Part of a small language model's weights: no biases in attention or MLP, 7322 steps.
Each number is 500 + 40 x the weight over its row's rms, rounded and kept within 0 to 999. Layers, rows and columns count from 0. Numbers have three digits each. The size before them is the row's rms in percent of the matrix's.

# gate: layer 2 MLP gate, 1728x512, rms 0.0388, rows 451-481, columns 192-255
# up: layer 2 MLP up, 1728x512, rms 0.0384, rows 451-481, columns 192-255
# down: layer 2 MLP down (transposed), 1728x512, rms 0.036, rows 451-481, columns 192-255
gate451 107:460510452474490549439532463466569549507460469552496496477480558505460460478529555470452483431536510426542507515476465432569472448497405452497423570522510526538442564468568476483496440544486486
up451 105:482580475510567600452578621471560457491527462475538501562493544508505500552465587504463515521469562529515526472570512500569502450498467489483451590488556461541527540494509471482538424477521478
down451 108:447536490453437466475561551505502514444560515451550464491430609488543471537441514491486498507509524524556462538489549522441563508448513499515502443477496468464563456494454508492439471512605506
gate452 107:509494522441517512552528516442510527576452516522457473492522551499515495534455511482551465515404492507523521527570469462518455470524437529516465498539469499559529530521526506483467488509534550
up452 115:538492523490445479456554494424468532509478472453514521480516505457522484627547514547527566461547535502468494490442546486499501531449494503478511520501430557475516477478512446498552459490496451
down452 111:415479550443410396527510533498496515494418502537401453503537486474515512511463475500539537471472489507561522499561514541568475616492495485530504504529526482520492531534515537535550463454491490
gate453 098:511496511468541533523536456520504471473517549475528564575581480540524430451575517400493520545495511504472470533522537500495524476479539492599534480494461515529573455533503492461498481495533511
up453 107:497498520424566514533583489567459446481509501449454538512502499527496476546572532437461436499497536526564426433459502499451536509530582499602522470472535508486553473489505456510554431522514499
down453 102:428489480442512494480464579561458545496457470442468467490464481453536505522453517512497505486520532562528511493503464537443501559555532556526522490500569551535420540530495438562542595425478498
gate454 129:500435571450464590511472445414540455402488530547525530428476506500485538449524534559545439524474549481486502512548490533516517479525435532472518537553528512479486560418527457503522505529455524
up454 112:443494415499484440506517501573427504528538474486378451545586551531485470509516548519401504507496542488443523542507543418537531469542527472500477487467466481544510487519514504470510470442455518
down454 114:612501528457497599528545464481515456468414482511495539470447497514481515484533476486625474495467508498553511519490481494483558485484499513512485467483537481402532446509505443518486534507520523
gate455 103:482479511468481536539500508493511527474485524487531511495518546518488471455498475527528451493549488484495462524529486466585469546484450497515480483470404597470516573531472444503462522505453598
up455 105:543557500488484518635520449548558547478459513489496540422506513596494504443500474474554632503469568511520590531581491540480447467483529465554468494506548558476538517541483486397483472476502481
down455 107:498538483557513490496498450476492513530494473499509507499556485523481514496534507501591544521506505416547467547529531499533482463477494504574497436568526567529557437536499472440505503488533486
gate456 096:504529548417445561490456548447439506510525517481534511528511497452535456437535505508502508474605467510554574498417486417491488519470418442418569460478500479547570513502489492549549488483522512
up456 096:500548455440476492418481488473526534487503431472475491496515490485466579464556565512393511539535495442505509436496532524497482514495542440473557528506484551501543522540490470565421520531519460
down456 100:522553516500516535475494473511530475422419512509523549525412446513537515492472414500520503496581491501474571567521520490554505491414511511426485556563414434520504439523522502497481443450498490
gate457 101:474517615453520507517425506478531518466474474511456467477529474523575459507512481443463577494530526548484498466558500405477506460474546476492540480501483561524495594490515529440486458512479452
up457 099:500510571463607527492386541468559507454526518512534524480543555525495400455524494489514535480469453500472541511501427503582568521484492499489511477532503459470448505475496512499553480479540544
down457 097:496483464507429523459598495563469514572536551535514530537461529488495543514545528515506400492501533505529460538472503515452486519516471460524455568530505515483485464577527512575479537542498536
gate458 093:525517499481487524451443431472523519474495466511459532427498475449447469527511480463470519494512490513457506498515540502558518471483513464519483486533480479538512511517529526434395578506486554
up458 092:476553469532482412532508508481480542500580476476422521445471501524442461506489523545486548471393489516473531461488589506578458480493501560545438472484519502495534461505447514513481508512488541
down458 097:530456516543523472593481626530511503506512542549537465532476534539503498479516499509541484461449480504574498537493510507454478504544483573513549512432491524420510428408457492539578469515489475
gate459 085:473530480468580495480433434489537504470433501596513477426507467510496508439512525550509454489540499500504450475494536601474470495529468485517483566471498502418451520561521537563395554505468498
up459 092:440483515488494495467586548495463505464507473437451534448570463487452466482520522534459517532445476468551437494466498493454542520538535460440490509550454458473468439489525508480525516471441454
down459 087:577486478508489475498518508497495505572492488435477486544436504529461558521542467526543506479441454513486528480532537414558554433491523498560571429499453526528468489491506446498593508501488513
gate460 098:549464474458466496409493538486520486448424483541534477535478454449520549471581521473498516484526473494495476574521510502543451418454513466451524428490445515512534518489493484513482498524550534
up460 119:521487498445474522455552544510512535438539543553479431562549520458488601558532519415486551474529536488512511544540505449484528474503505484497526466462406471566513552439417492457507496512562504
down460 113:511488511499489522501495578539500546507574513456470461535526515491467516484431489491429525438473510520477454474550501514481531483555533491542519550426454417515491527490418512436516443470565489
gate461 096:475467516567538556494525512531438533494484491530610487470512457451558541469520507479560508588484489598487423527503506514411453474528495480472459576532497525483481500481548483475434513527533526
up461 096:505541506453497456540514391474515511474522514566505521486474536466476480479504489430550518462534508519465452485417510590490509535532465477513544530507484503549482483526543461460451483531453467
down461 098:518476480461458491443525569521579441458524533483489517437512491463479547532484458522482532463542460433563459540528517483548456531521529430476489497475528472504508540497442419529496517504494459
gate462 093:523548471507495555452466486430557456488501465442433526440542491492500499436504475554582485513529497519513515537409507468587485530480471461492471478563504524458456431532525447498477442525492443
up462 094:550527487489471538499559516471546501512573477513427422437470481509536503418510464607487534457529424537498505456457489474471464491523507475549490523581533486533500469472406558450440471531471515
down462 095:523514476465464525515503476490458503484458476524538507521509536469493496490473469481363493493478486454517483488494474481416497499505473497513452512496483461415501501498428588508453541441511500
gate463 094:469487538487469488458494522455515450440467521512478504438518554473471510486553514496517557532528441512530471506484509371577465498454507507488492586545602495508499522576483508452485522438568579
up463 096:558551515545484477519499526516544524456509501529508418536481607594460474475437531530512554517435472443506490501493510511536538531382504499489479507552522495538462501507513505506524516428460539
down463 100:514501516555501486559466502495479451473469507470487486434488536505505419430482465527485586488480405522518464500462490525568512508510511503521474562519520500496474542498531476499486498480542515
gate464 092:504499425512611480503548544472532552476463402498416427523509505512504488530413496565457580511469520470517492481569465481506514538481417551454553543509452480547469466512441531460487476524463513
up464 094:483480471549533466502476468491481416560542535538462472410477437508475500460505505460578442399518398543472523499481498536480444481489530456442456430512509446521489510542528479423467544497519434
down464 095:509529503486519527585525494471469510480507494478481476552480455605546479522542529579565496518528540579505536514490480480504579493547569470532514562544536543443514450483544495477486503461510471
gate465 094:507460523579482505531522498502512476511477486564591549504548520531501528459568500490574478545451453489500468489524517518451479487507525538527498538508508496512511500539507564506461497505562532
up465 095:524482482459437506513458559474499498526492562430467432558526471458460417531473472527516500469592492503491506511473446421531522492543472450416616487520464522445501477515564470478496584516459459
down465 098:510470507534446549463529535530494438493530491503490476525504487471479473482505496496525423454514474525495556568472528467533508492566484478546589552566443554423542459504535574505421509455484532
gate466 093:546488515545451531553560477531547514521438373465557514553546559427545491479506491572496532466507522511458475490506476506498501518509552461466471513454510558497490505519538492471530501491550500
up466 090:473494469557575495455491517534497436517458533532503501401450490518514469481536493490543407435524504487483551469430488595499448440499509479530467490513513482541546505555491436432536517481540480
down466 091:483504422540533511548546492495497511536541515526527530489517518512506557449542458528526513548536515442438440560570481549474463461523423459373509394548490485464525550498561424411491511483498489
gate467 108:606456551479413502483542526525539555526520498571522470470474495414508514443552496525542528586442484458485562546490541495525389471501420510462496484501508568574556543450505459437444510468448530
up467 110:542437528467463427560520462509551538513528553490495488502454493423511499499471453551525448527475449476536547565503503525600443459478471496522423373473453502458454433485535484447480523505420559
down467 109:453542547492471454570512535544539480499507560474487516404469496483462568520536462505565478504529487490458567499502535524530448581509521507572477518485500483518511582543538445487550528511506475
gate468 104:519460443427567541550491507611474502530485556471562429520512504526520493433507521556479490470515505518466398444518476480531447489462497501450490491495472451489553486545466522487473435553461491
up468 111:466476532508505510488492515543524411474499505572512515518529554521473503511568486514507511476494430525508451500552521471494454503533525471488474487484553473484532445479469531514493541423524444
down468 109:547512583507455504482539519547490439442478494560475489448485465552396521551491489478531446507438547455543511508480499516519474473462466513493549560531546464471515455465502514572481580501506495
gate469 098:554400493486519571490548502482455512495438562566461504489442484505505536536450507549548507488477504525578506474548552498555395485531517498490502495490518501483499497547483481491547512462533520
up469 095:505486552445524524491469500548504507434496474479428506536449508564509434434515459437495460445518595444495426475541462474539573465485503530533582458498520533542488500451498556468440508509498508
down469 098:560533548571412548474508452525506483529556565566487497568484540505515503515485509526616457533492528521488494578554466506479401519506470548507509613439435472503581559488510491521552524442537505
gate470 099:512466574470499524509510473505608535471504544523514495493543407436396554426508517461581612488522472472553574427437526510532503446480502462488477501479501501548479463426514484465457411505505532
up470 099:490529517450485505539550461442544584445483549533505483461478402541468489476480470513505593513522445490498620503441502493537483538495452487525468535461499438493482524569476492531492493505461572
down470 101:504533503497498448487498534479456485482522506513409508499479496563559474488468503440512450550413507493450522593510414501515471516498573467511466524526512435525444589541476460533525506472479500
gate471 094:561518506467466462578541505478524530533495472457452525455553540569476429575478440445500461522491553462514488620468528478549525548508502446470505514577524510519447496425520544566418370478468457
up471 094:495495494488450502467472492500577420505408401532448530506533555522526494478604491562512428453550497542484516554486565471490494419495525613464443554521440478530434479507509468485586468510485491
down471 097:548482464515487515476530544502434567507561501461524510470400472530466485520490486464576501499443481433519517495436473509507457563495469463557559450535512528483485426520460576515440485456554488
gate472 095:524418461532492473463530508441587526448437424486497518452539456498560506458553514494512531509460530569483477542525517465505476505453430460474413567512447501597608487477515514450516462624415503
up472 096:509456414552474480496516495485553481495535520498545486519530399543535592479477496525521433510465504589493519520500521555430528515499529462483488501430557416556560526468515490483418520538452484
down472 094:463516491515451511520518507572454452459494513480442530548481532497547520479503439530564516477509516625497466529436481479507520510491568497525549480550498385527542469519469423482512437496495542
gate473 099:519473477438518548485508529464523533427464486540522488495489543570529518460501469440529562525439591536512480495482522515534437469549469536529540468462519497543525480458445561487512424477491530
up473 096:453462526444473419540465490438477528454547420491480460538536514447505492466480550518459503495517458482431538498512421436472408504514465552518516544448459518534476492523463480474498508529538534
down473 096:552523491578537531454482469545545503547484560444476533401521490570456501498469456511486517533467538462527475507543519532504606542415490469535574467517566503474499484485538581461508501510508491
gate474 106:483494499511499463487523449444514537451489554505480471457472440531489530508520449497517496436528525418464536523407506537534562490483510449582528447571442544547475477542512498410531445477528458
up474 104:522508487559515480525510505455513535550571565530513529496508538533528435502559425523552594559535469496540512507591395521532496534502472534521514545514468416437517470477607531504459468485496488
down474 105:497530512494596489527538527511514547512550500464502525466513487497527483504486480455526493482491480568528485478536490435550474540526489522467515486439540467475509546483483435463447438518480494
gate475 098:551533521501500422524437485499551496492499517454544504504471470568570464553516499436502564551454495520475524528480451483486488531518523521462522459569510499490475518490426505439528482496510559
up475 098:527493447489566445486509507477475528503485483547509510476445559539490479501542476491501439545523537442547483504492528538464534494564491473578535588510480473492531472520577517369509537534471493
down475 098:528527505487466458464488496485552497449467534501493502569474479545631452500480520463522570521497494511558565509474505397559499546545555531497449493487457570495566567484536494470508508495523586
gate476 097:525527455466529478444486553523536530503439485446533519505460531498492486470460519493489504544452522467517466507516502496628549483573450539571496473571493572459524498439426525510482441584480500
up476 105:474515506476513435490539539546515524472520440492512532514505514500487505535469495502414520501430495479507519503540527447620493460535429601563483502488533540491489531440432485537448471524552487
down476 102:445499507520494507595509499528511442461552513580485521549536558500553489551568477545516537442510455481402565541537539450494494506538499487479465526465486417538487485465485474489498483560522466
gate477 103:451489472492538493518481507482494520515503416477426544452469488520525568472519458461491489501486536504496426517518405510516459514543530499596537578496507540518425546503444552515482438495532483
up477 100:518385548533467502519545545574483462517537553585533414590462546483524515469511505435463441474463477524525524489560511531522459448492496529550492528489498481521510514442524565518486553498450456
down477 107:560414532507532518498559547505498492541498553559421509477544577545560495535511522513451536479496469520462485502477512526503474498484516515579454416512427512465503472536539519508542423517563480
gate478 093:516547489506539520471491473517505563482460473538450488535479398508507556441421500508536556438440496516493482486455540555468533499403458561470527533502581559524499550520477504422483487519486521
up478 093:483528498477553506519568463472560446500454523449506531508539546560473512445504531565505480435453452445553505528521515494566490483483499518471466507513453480524428503558531490505485512465510468
down478 091:575491474493535545546483530550475502540479445550440557482490450479460520546494412491538550494477464450501504452591521513515523476496558556495530564494581555411465484490497538477516508480557530
gate479 100:532399512478511474497500498492557487479527519484424495472444507507568476499508534534446544417461506525515489444524458479526508500508559428541464517466489567501549518459469501437540473456474512
up479 103:489498532490506520476530543526524453440433552569507438469543491571474495474496510529476521450511541462524484504517459414600579514511515484543452436513483492475456535542447598533427496425443507
down479 099:453474468555461531532577496500532604470474471510602535606465493483405567597549489488423466583533559462547512541561500505464497541521518521512479566566537440512492500458471460466387529435543507
gate480 095:543491404502510511530481506451471539514476510491446519418478481543574504519499502585498479471525589498539499480489565595471517488425506510507470523519518445521487508520506487455432490498517422
up480 093:446451510523549493414482424549502467450501542524419417515443497501438462463500509436615474457502493512504499511492494490500533516477585474469531516499550452520477504455474458528462532595570501
down480 091:532535473496489499614515543509495557493532506492478507492539512454575502552508525541408505545490486429504529496530571544510495472556469517542454464515460511483495443529538541475541483480451471
gate481 112:522499553492480507533499477487547533461492564509576537517476456492510514494484481446519520538501496495453563522536472478493462503532490529529496485588547571506487561480531518444429464540555552
up481 118:542445499482444455414527505610481484460527536535550443475503506477538526567487547437516470529498486495451537500520463496498487481565492509566529472562564533505512553456516437478468496505539506
down481 108:461487491479499490407547532507448501522496551468516491484470533499476493525540570575564505438431496483517442455510571483457564487527572455478442481478490460509565515529467451513507584520522410